Weights of a small transformer language model: 1 head of 32, vocabulary 1603.
Each number is 128 + 32 x the weight over its row's rms, rounded and kept within 0 to 255. Layers, rows and columns count from 0. Numbers have three digits each. The size before them is the row's rms in percent of the matrix's.

# q: layer 7 attention query, 32x64, rms 0.127, rows 0-31, columns 0-63
# k: layer 7 attention key, 32x64, rms 0.125, rows 0-31, columns 0-63
# v: layer 7 attention value, 32x64, rms 0.104, rows 0-14, columns 0-63
# o: layer 7 attention output (transposed), 32x64, rms 0.103, rows 0-13, columns 0-63
q0 098:119148107156146182090117168100202086122121159120117169137126080168165116174121130190136124084119157122141098163111159148062106116201079118097113150142069123100098151129141064109132110121178113
k0 104:079106148101137126126074149170127155097136132111116138135142122122148120191136086122130131108132136139153124119097173131117066130235084172072129156108097174108109127183155048096105153076110121
q1 106:092116152091116102189107096170145118110165112127035091128194147151084115111074113096128174162119122151165159139106156114134117140108175120138069084100084157096159111106170169103122140156166163
k1 117:125159143105099088145139181167125153125114139138085071173160138113123087094110090146127140154075160135129169108088120124154124159075192086147081068137077100133188088104143184116107111132188138
q2 090:116142130095092144155134136109149125123142137114174103160161109117147074191126075153097056068084113117153067146164161160171175138151112127111141127128084162099152101131214119152097162111105179
k2 086:110147122152095095158050155131153141114146131147160126145183088055161094134143109084054150146114091146120149162138187105183137081081136157127157101084142123117197094148138137110097141122175147
q3 119:139084134154119082174131084169143101108175109164130148117145131180134080125061116054125152088132076147134112138092135130177185095182126096079189128162136140144152149093079134106148147153095153
k3 119:148071114151114125151149141156157133093116146113111161158119179127080107088135039129083149119086086060114135167133153109134197153120105082077116087162103098120193131168137131086119159125162139
q4 080:139090109118113177129129110121126076156120115108117150095127137100163123138138077132102111104062056096098051203163152144156170133176117151102171123156074082161129118184135150168172146127105131
k4 085:125156088171094124110109156078168112137152154089159154125130136083122092136144104138050159112064085095107096177140152113148153075077146142120177095074146186125098112197119135094109103096127129
q5 101:116116104138130102131134106120130154155124110127083180129074184168127136084112177069122153141152121118129137140091077093079087160132151111140146119192148136189141127152028135092171096114185102
k5 098:155142045125139157112163109088163144173104143089156222115100169138105137104133134151158078139105143094085082142096087126056121134134120122152117109168106170166074180138109139149165151153111134
q6 109:150134093113185122102136152164085126066121110162147089128098082179126142156171179070154180156156102132151156107137153108121102187101126163094133138062174143128119085115118153082144142068113083
k6 102:137144149086170165143161070147137100152102086148058138090142130175102109161169162112169141119110181098165119155129143091119109130163141118120105175133141098130061164069149183089113164098082079
q7 104:182148134163131060114110127133090190088155114132172114155069136095140104121157142129145112071143107123120167143107046110176131151093134135105158163084153120091110158129116170112102128103030123
k7 102:189168133163125127145160054093136079127117067097111150097092102166174153104138136119144136094168128146076178157152106124105114109154163093123122153142113085098134156101085152154166180179076080
q8 106:136100120127063144170149131090132066130155117151137125143164104126169092135121104144107087127057100089100062191185187144177148161132138111115124128174059115126130092161161160152152149102095148
k8 098:137172063184096097132067159103179138150145154099157103156146131102141110103139137126068185116064080118142107196143135101159128069074136156133157094084111166128126107168131163100118108131147152
q9 104:167116134173187118132104099172135141148129059087063169103120154140123199088130186098162192166160099169087144136096118099123100101138123103143127103125155118132112180145051131099118125158132140
k9 100:160109174117149168137196104138096116149124141110068139093091182140114142142131111200160096111144183110113120132093084164092149173150130071084064148183114124100066137143100099132125139147097091
q10 101:145174152151079108175083145170177070108124112130110059168159114123123137145152073218088158102101174117137137152125138129120139143075127129117094112096061117088130098144184102111100149103153130
k10 105:135146142105084087168075130159129129124153119141116086169111105155141102102109124111134164149111177202161181139062168102193045134139173120100151161079111094114163094145136099159117119085128115
q11 104:116128084159078123116098075151100116139158130198078165092080156152082114118090115089094180166114110100134195149134072143096141138148179139150116122139116115149124135122112179180167112163186094
k11 104:114229084103128124097135129085164121104142131102132167182087164187075099117127098164120155156075128103098091106179108102067129139156174115182134112141110131156171130146110118115167097092145106
q12 092:135144105098112079147132156125128159095127159132121139160146119129088123082097160073124117172180195120157188080086096101100100122073162132173103172108184140158175105124099130134118081147177070
k12 087:117113116074123150125178089138093164147080109135164107162125118160108176116118142126227085168169176160113118052113097103116122145145131137135104156158121077151154139043129136147151139175099126
q13 110:082142076137161157067160202104118145100200190157153134154082104125122136125115071184120123089129083086108109107128109171128151080117084163129145117113126152131099159111135169140091127141186162
k13 105:073182164115112086110152095099097130078121110099068144102117098118132157185114141050104125135131092094148151114207145137133178109135079110098127153160120170137173133156150070143162099125158168
q14 087:141125109113169124085130146128091170150114149114126127089097152107107194063133158080157137179174128142099183066101122097121138103112119126141163116073206127147139170117089141144155099186156068
k14 083:112085172111155166113201085138071093127117101129115138095120142173112179153124145155202087148161154123131121070140111170101193157134143103126111164172152127154120166076103090133163124176088115
q15 109:152122131151114096179105075147150104175139068118063177150145173166118154107127151092101169128096148142099110183107102101096098143124156103162076085188098086140145117162085141105169167132150175
k15 109:156179081152107125144105166094153157176148167111175151173083153126083109098128149194111133114078162111081117177048099126110093144085158132126088082152078163109114134159102158147111148112146146
q16 100:107147155077141160078143140158115121039115191164124116116106064103144093185126077190158137120152118106080115097158158153144091120110119181113094144043133133139137124124173132150100128113141110
k16 103:128161182088154110103164103176122122087121095175101073099124100132143107194120132093129133113149117168184137107176181122138087122158122187110121160071157131159167113119158158166129048112108094
q17 114:101136124047148144173147147211142177079113136133076079125170128124116087119151114076083131166124120114090163129133121135142127131106194157122099142080132106158152109175150208137137093101156137
k17 118:128197126084087144128210138110134116187105137098114076146143114112148123102124125103151096158085136136082114129142167126149135088049164172128119130105112135129140145124103240136093101121158090
q18 101:130151096088135128166140166135117106104122132133142113134152127109155084148158035203142086075116088104140094123163185144163126111133075160081149145100151167096160143143188100128078187115149148
k18 096:124131179126090106163109181149121131128104102184170113108130112090175101171140109084091130151116116115164166135139203122174109088101111122033149136080158098121172084170177117112129105135103161
q19 090:145156116155150121078136098061124131155139092113112129064057147109166168156111125195136134142097082109117034137145152159135095136187118101145119064135121115113109103139159115145100158080120174
k19 086:146153127153142111145071138109166075073169100147125171054108155091141097162156175152080106156130119107147095155154128157174062138119131117138067133143114196125088115188114084144111105089113122
q20 071:114103135096088141107105103145068077117081144194126120120130151163164115151171122035135126160100100142131134149161157077083131153108157146109147135133137110192133083135141177100193154139065104
k20 078:131135079170131144092102148113176117149141141136192132152130097145097090109156114109079153115057103091124104169145105122105130126066162175136183091069152160158077151113162208098138112094147133
q21 100:146126166149058094142102076146114128122115120111073051139145204137131113097144096094133152178119079143127145186115149158141170132086132126109132097095094107158139093167133124124213118118133189
k21 099:156133063172075121130115149126176117123109147124097118139118159159114085075089097121108170192084117161080147149087118148130110134054171108115145115047167159148097103143097174121139150097167142
q22 107:132127156073101070207146109117160138179101085099066162132125191147132084130095129076102123133135166127132100154098100093140103155124177097144128136173142147133185101159127150124084171130185091
k22 108:186132065126110097145109174128139151186108145123217145172108150088115130092132124146120056143084143144112101121075135115131087132102202125153101071128111108124174132133120186174101128161114136
q23 087:202142095142088114168114119102158063115102080118079157138140135164164125129133106155097145136077111064076062179152179107147113147139126124149096132180078100123125120192096107120139170107114143
k23 081:186183085158081140157080134085192139161125157120172121136105143104120097127155122145096162130084123137139098200090157087131074084080161138092125087100120174120089127176087127095121107125107160
q24 097:119124166139169105119097144132131171109114164097161109116150123115104168089116182119164168160187159168137153053095109114134126073123109124150164127107192141151109184082081090126128082199141089
k24 095:120056215111154151122183107163057118130106128116111120113131152150106153132113124128197098144196138145130146076118103172110167179166099094115125162182144096142110148095130073145145118155115093
q25 094:150149123085137120132111097120111107125090087123089110037102189135155105156140096151139172134096100140139147167138157103123088185169099144076139075138153134198169104187126083131134063149128134
k25 095:154119090115097132127140175164166078098117128180156173096125158135120080132166148169129130174076137096107095154061146129085052149113122137112176097083146170144110113216129155118120111152113102
q26 092:049123103093127153151096188140160131079123172140131088153222089095122131115153112168100140146126155118122171107122154182116152094106110084093123099155076141170099139091190108120128091137163107
k26 094:078113184111079107111114164153086147109146150114107075166176116135124149117105115070149117155169131149186168095153182163128166143099056131093187132117098123137124097135166144111107106109209122
q27 109:120093158105135110161124117186125147148126108146099141137147144185088144073084163047143183162134132200117163139093126095146119118102153111128124135137176115148151131096043187108161109185154115
k27 104:142128130130137122125197140134120153182106164116101108156112149161047128075107122153166121117091133097067099117097095121081235158120167087127082112168127093143126167121123183142142147147161136
q28 095:078173080084133117118097155095117144089151135127114096150101099125121107151131159213088144134101139029136129142154152146152066149159149117143065082124085123113094139105172112153096177091146125
k28 090:111243152109128093134051135106103132116152104147148106123148114106161085111159194099143130154140150115147144131174187142125066113136137139146076070120086143134100122174091118131143069120137106
q29 117:176173076170111141096146118084160095123147137129132168140089086102139132157128073201147064057123148108096102119139076139105159129145086161138146184141073132102139120154152073115079113145112114
k29 127:117113136116109121131105086147140127049124115140145153124096102110181167199138136125140124110162121177141157139136128081131093100214114146109160200103104144104183099115148060130130138152051159
q30 088:152155130165129145138125173167170081162121100107133124158150127177124097160155095168053120085069151144098077178143137100133087130118146165104073160139122108082128121165139133155112189085110201
k30 091:125184140118108089170106187068170163168151137136127082126111074116120094113149141136092161078094161156116149198078172096163051107118164166104129127139140132094146130178103111154116144090117144
q31 102:171108057205155161121160161108127095156129060093091159058125150135117154174133108149104161135093090122058105188144116110147141149168131107121165093143074133091106134156113143141129164140100134
k31 109:141172110160109147121125125093158076141150163106072143105125155110083149152162148168077148091088135115157142202126168095119137108148149104126123074176119155068095096221105075117128165128143136
v0 098:123112113119138116130123129063132136105073136191134111143139052087154120132127150207127126153140063132108094124139127087118115118125101142151216189136121143234104149110136107122102145148115148
o0 093:080138163158178111129106143157179142180154131099053158107126123179153129126119125062131123093121134116141144128124162155105041150150175119108059071175115139089138129161128151082106168103100133
v1 095:164148142112129144155140106201124139123089167127104069142125209065129128136119097101187121076109193148134120125156119151176119076112116120081073099073098148123161115184141133159117131095093122
o1 091:157128096151111144103108118080119141180121093129162142088102140148121127114200120103104116168125127152112142126097082102075196189135119118112176172181147115151077174082085104168175122174149082
v2 094:133125186126098093138132126152142142194115135123196149113159115104123107121119079098098132112132192166145119130071097132082163075164129134144156121151113154179116153117137133060063043152145090
o2 085:160125033144132146101144102124141123155138128161105097112102122110138127166145165151085108111098108075110118156197175143133108138093132145088060133076132148079111132148156126209186148099161173
v3 103:086104092140104198090163123063103136162133129142144141127083160160113134157070176167090118171135130132133175119087154123108171106131147075156134177148154098124162055084071142127136094150138167
o3 108:102144120132131126123137171155102123072163173121197087155118070072200119164144137146137099052154129107139127113120113163151079132135131175095156118111095163102105116128194115137108171079070144
v4 107:140141135112139039133125123127116121117141164127164192179105179130121144121124127097119131099100158165139101133122130093087118194146078070137112052116121105051118142175177102086115106180152128
o4 101:108194151108075131139133121130172133125102134131149086085162144095088107130093125121111168169099069121177154127206070123165181146142157146110154102069167087149151124122052131145165115104124104
v5 111:137125156155082135106123140108087121116131104153180110098163092113130131122174170047128158151145097157237129108120086097131114123089131109121158138113151026116094144125107098131123094155146180
o5 113:101180119069132097135154121161149147112155123136060179153084143140094123144119043168153130123100136113091136106187125142156088133173075145162144141107091209121133070160107160120137119124093164
v6 111:127125144126160154120126106127132155084107099135130103142162068151130082115105131177129117173154135072100109146113154206129170182138105149155139141099142150068098115138143150105145029086114045
o6 103:161074082167091150178141112129180087112119139122140170108141128117155135096125133108063097093136167141119078133085134065127088062137099154082149130166156130169174131136129125121133207127150189
v7 094:183116135139087174147123088195105095175188140164127121059084180118107162129101088139117131094120136172139186112098092144121142111114137098120125111155180065080155113137095118146151185166137142
o7 095:090135141098132174058162159129082123099093183114155094147112061146151122173180158118158131124173105114096125113111200144145111108158094141117183154100096173154094144122164158145139077078100103
v8 103:145143212143107119140179122142121069138096133133171088132120056118121113126121181078167182132140204197196108123122110157126157131137107160115183124082114137127108125140103128116157087096134099
o8 106:143192065127120151152143115100131173129163167147098132091132130150157102109122082164047056146142087069071109122167126142117090081148107073111132133184159166152139121134146108163147152144105160
v9 103:146140161137114108132153137154147089102126121149132104129115112149111138135146089066157134130166112133179151096116133090087106097110129100107196149112087146058200090186096152085207158104088070
o9 103:115130166084135143150127132108144121139127216145085100107144100129172137092141093136171069170094097126024078117159147155082142153153108100131116109181183149138091135135145119154090102128163164
v10 094:144116131114138165141107109163134146170075132129088117151070163124088124179088161153126082145111193141096181137112157140133163177152152134152053157110138133124170048123123108209135156157142116
o10 089:157099113181104143069127162116094092112164157112230120095109105099182112166175120103114109069133085136154091152105111150159148115116129122090204167144134132152124189123133089139148112129095099
v11 113:069125116161095198130172151085129123176080140128100112128126090095126080144105104122115169155118170192157125165093173147174161047100129122127140158118108143121143127104088205163114112102156142
o11 120:199164097174187109175109108095092194078156130123172122125121144128190167108153138157066077118138148086123129084122106160096110167092124151144106126143102128123087144122147054127118164113090141
v12 096:117127091133135093133141112111126110134116124146182185124087063143144117090113120146134147075162129186139101136158167098085120168153102128110153113139172112105159118098114162104220108130121015
o12 088:141210204109115158186151128125135136097147185129045067086190144108120119129137151119107119165137098114119151116093134155131126097147145089148123104123158135123122116137147055104087153071109171
v13 095:133126148123142144148089100108078129163115130205113158080089147109166142099151060117099114115153130112119136131064121137104123040123102099116140106166179121046150130145153175145153175171149091
o13 097:127120132147136191091141101164176133098109182105123097110148078130131144172167184113143144118131138141057126091118218129141102167119093189118121133097056130154109177142127139087086094094147115
v14 103:095148096123141136117167102070108118160113090139130149115161159074141072132128142135173137122174116034120075148151130159157151114109124172160144124077104157122134179118146158094054070101093096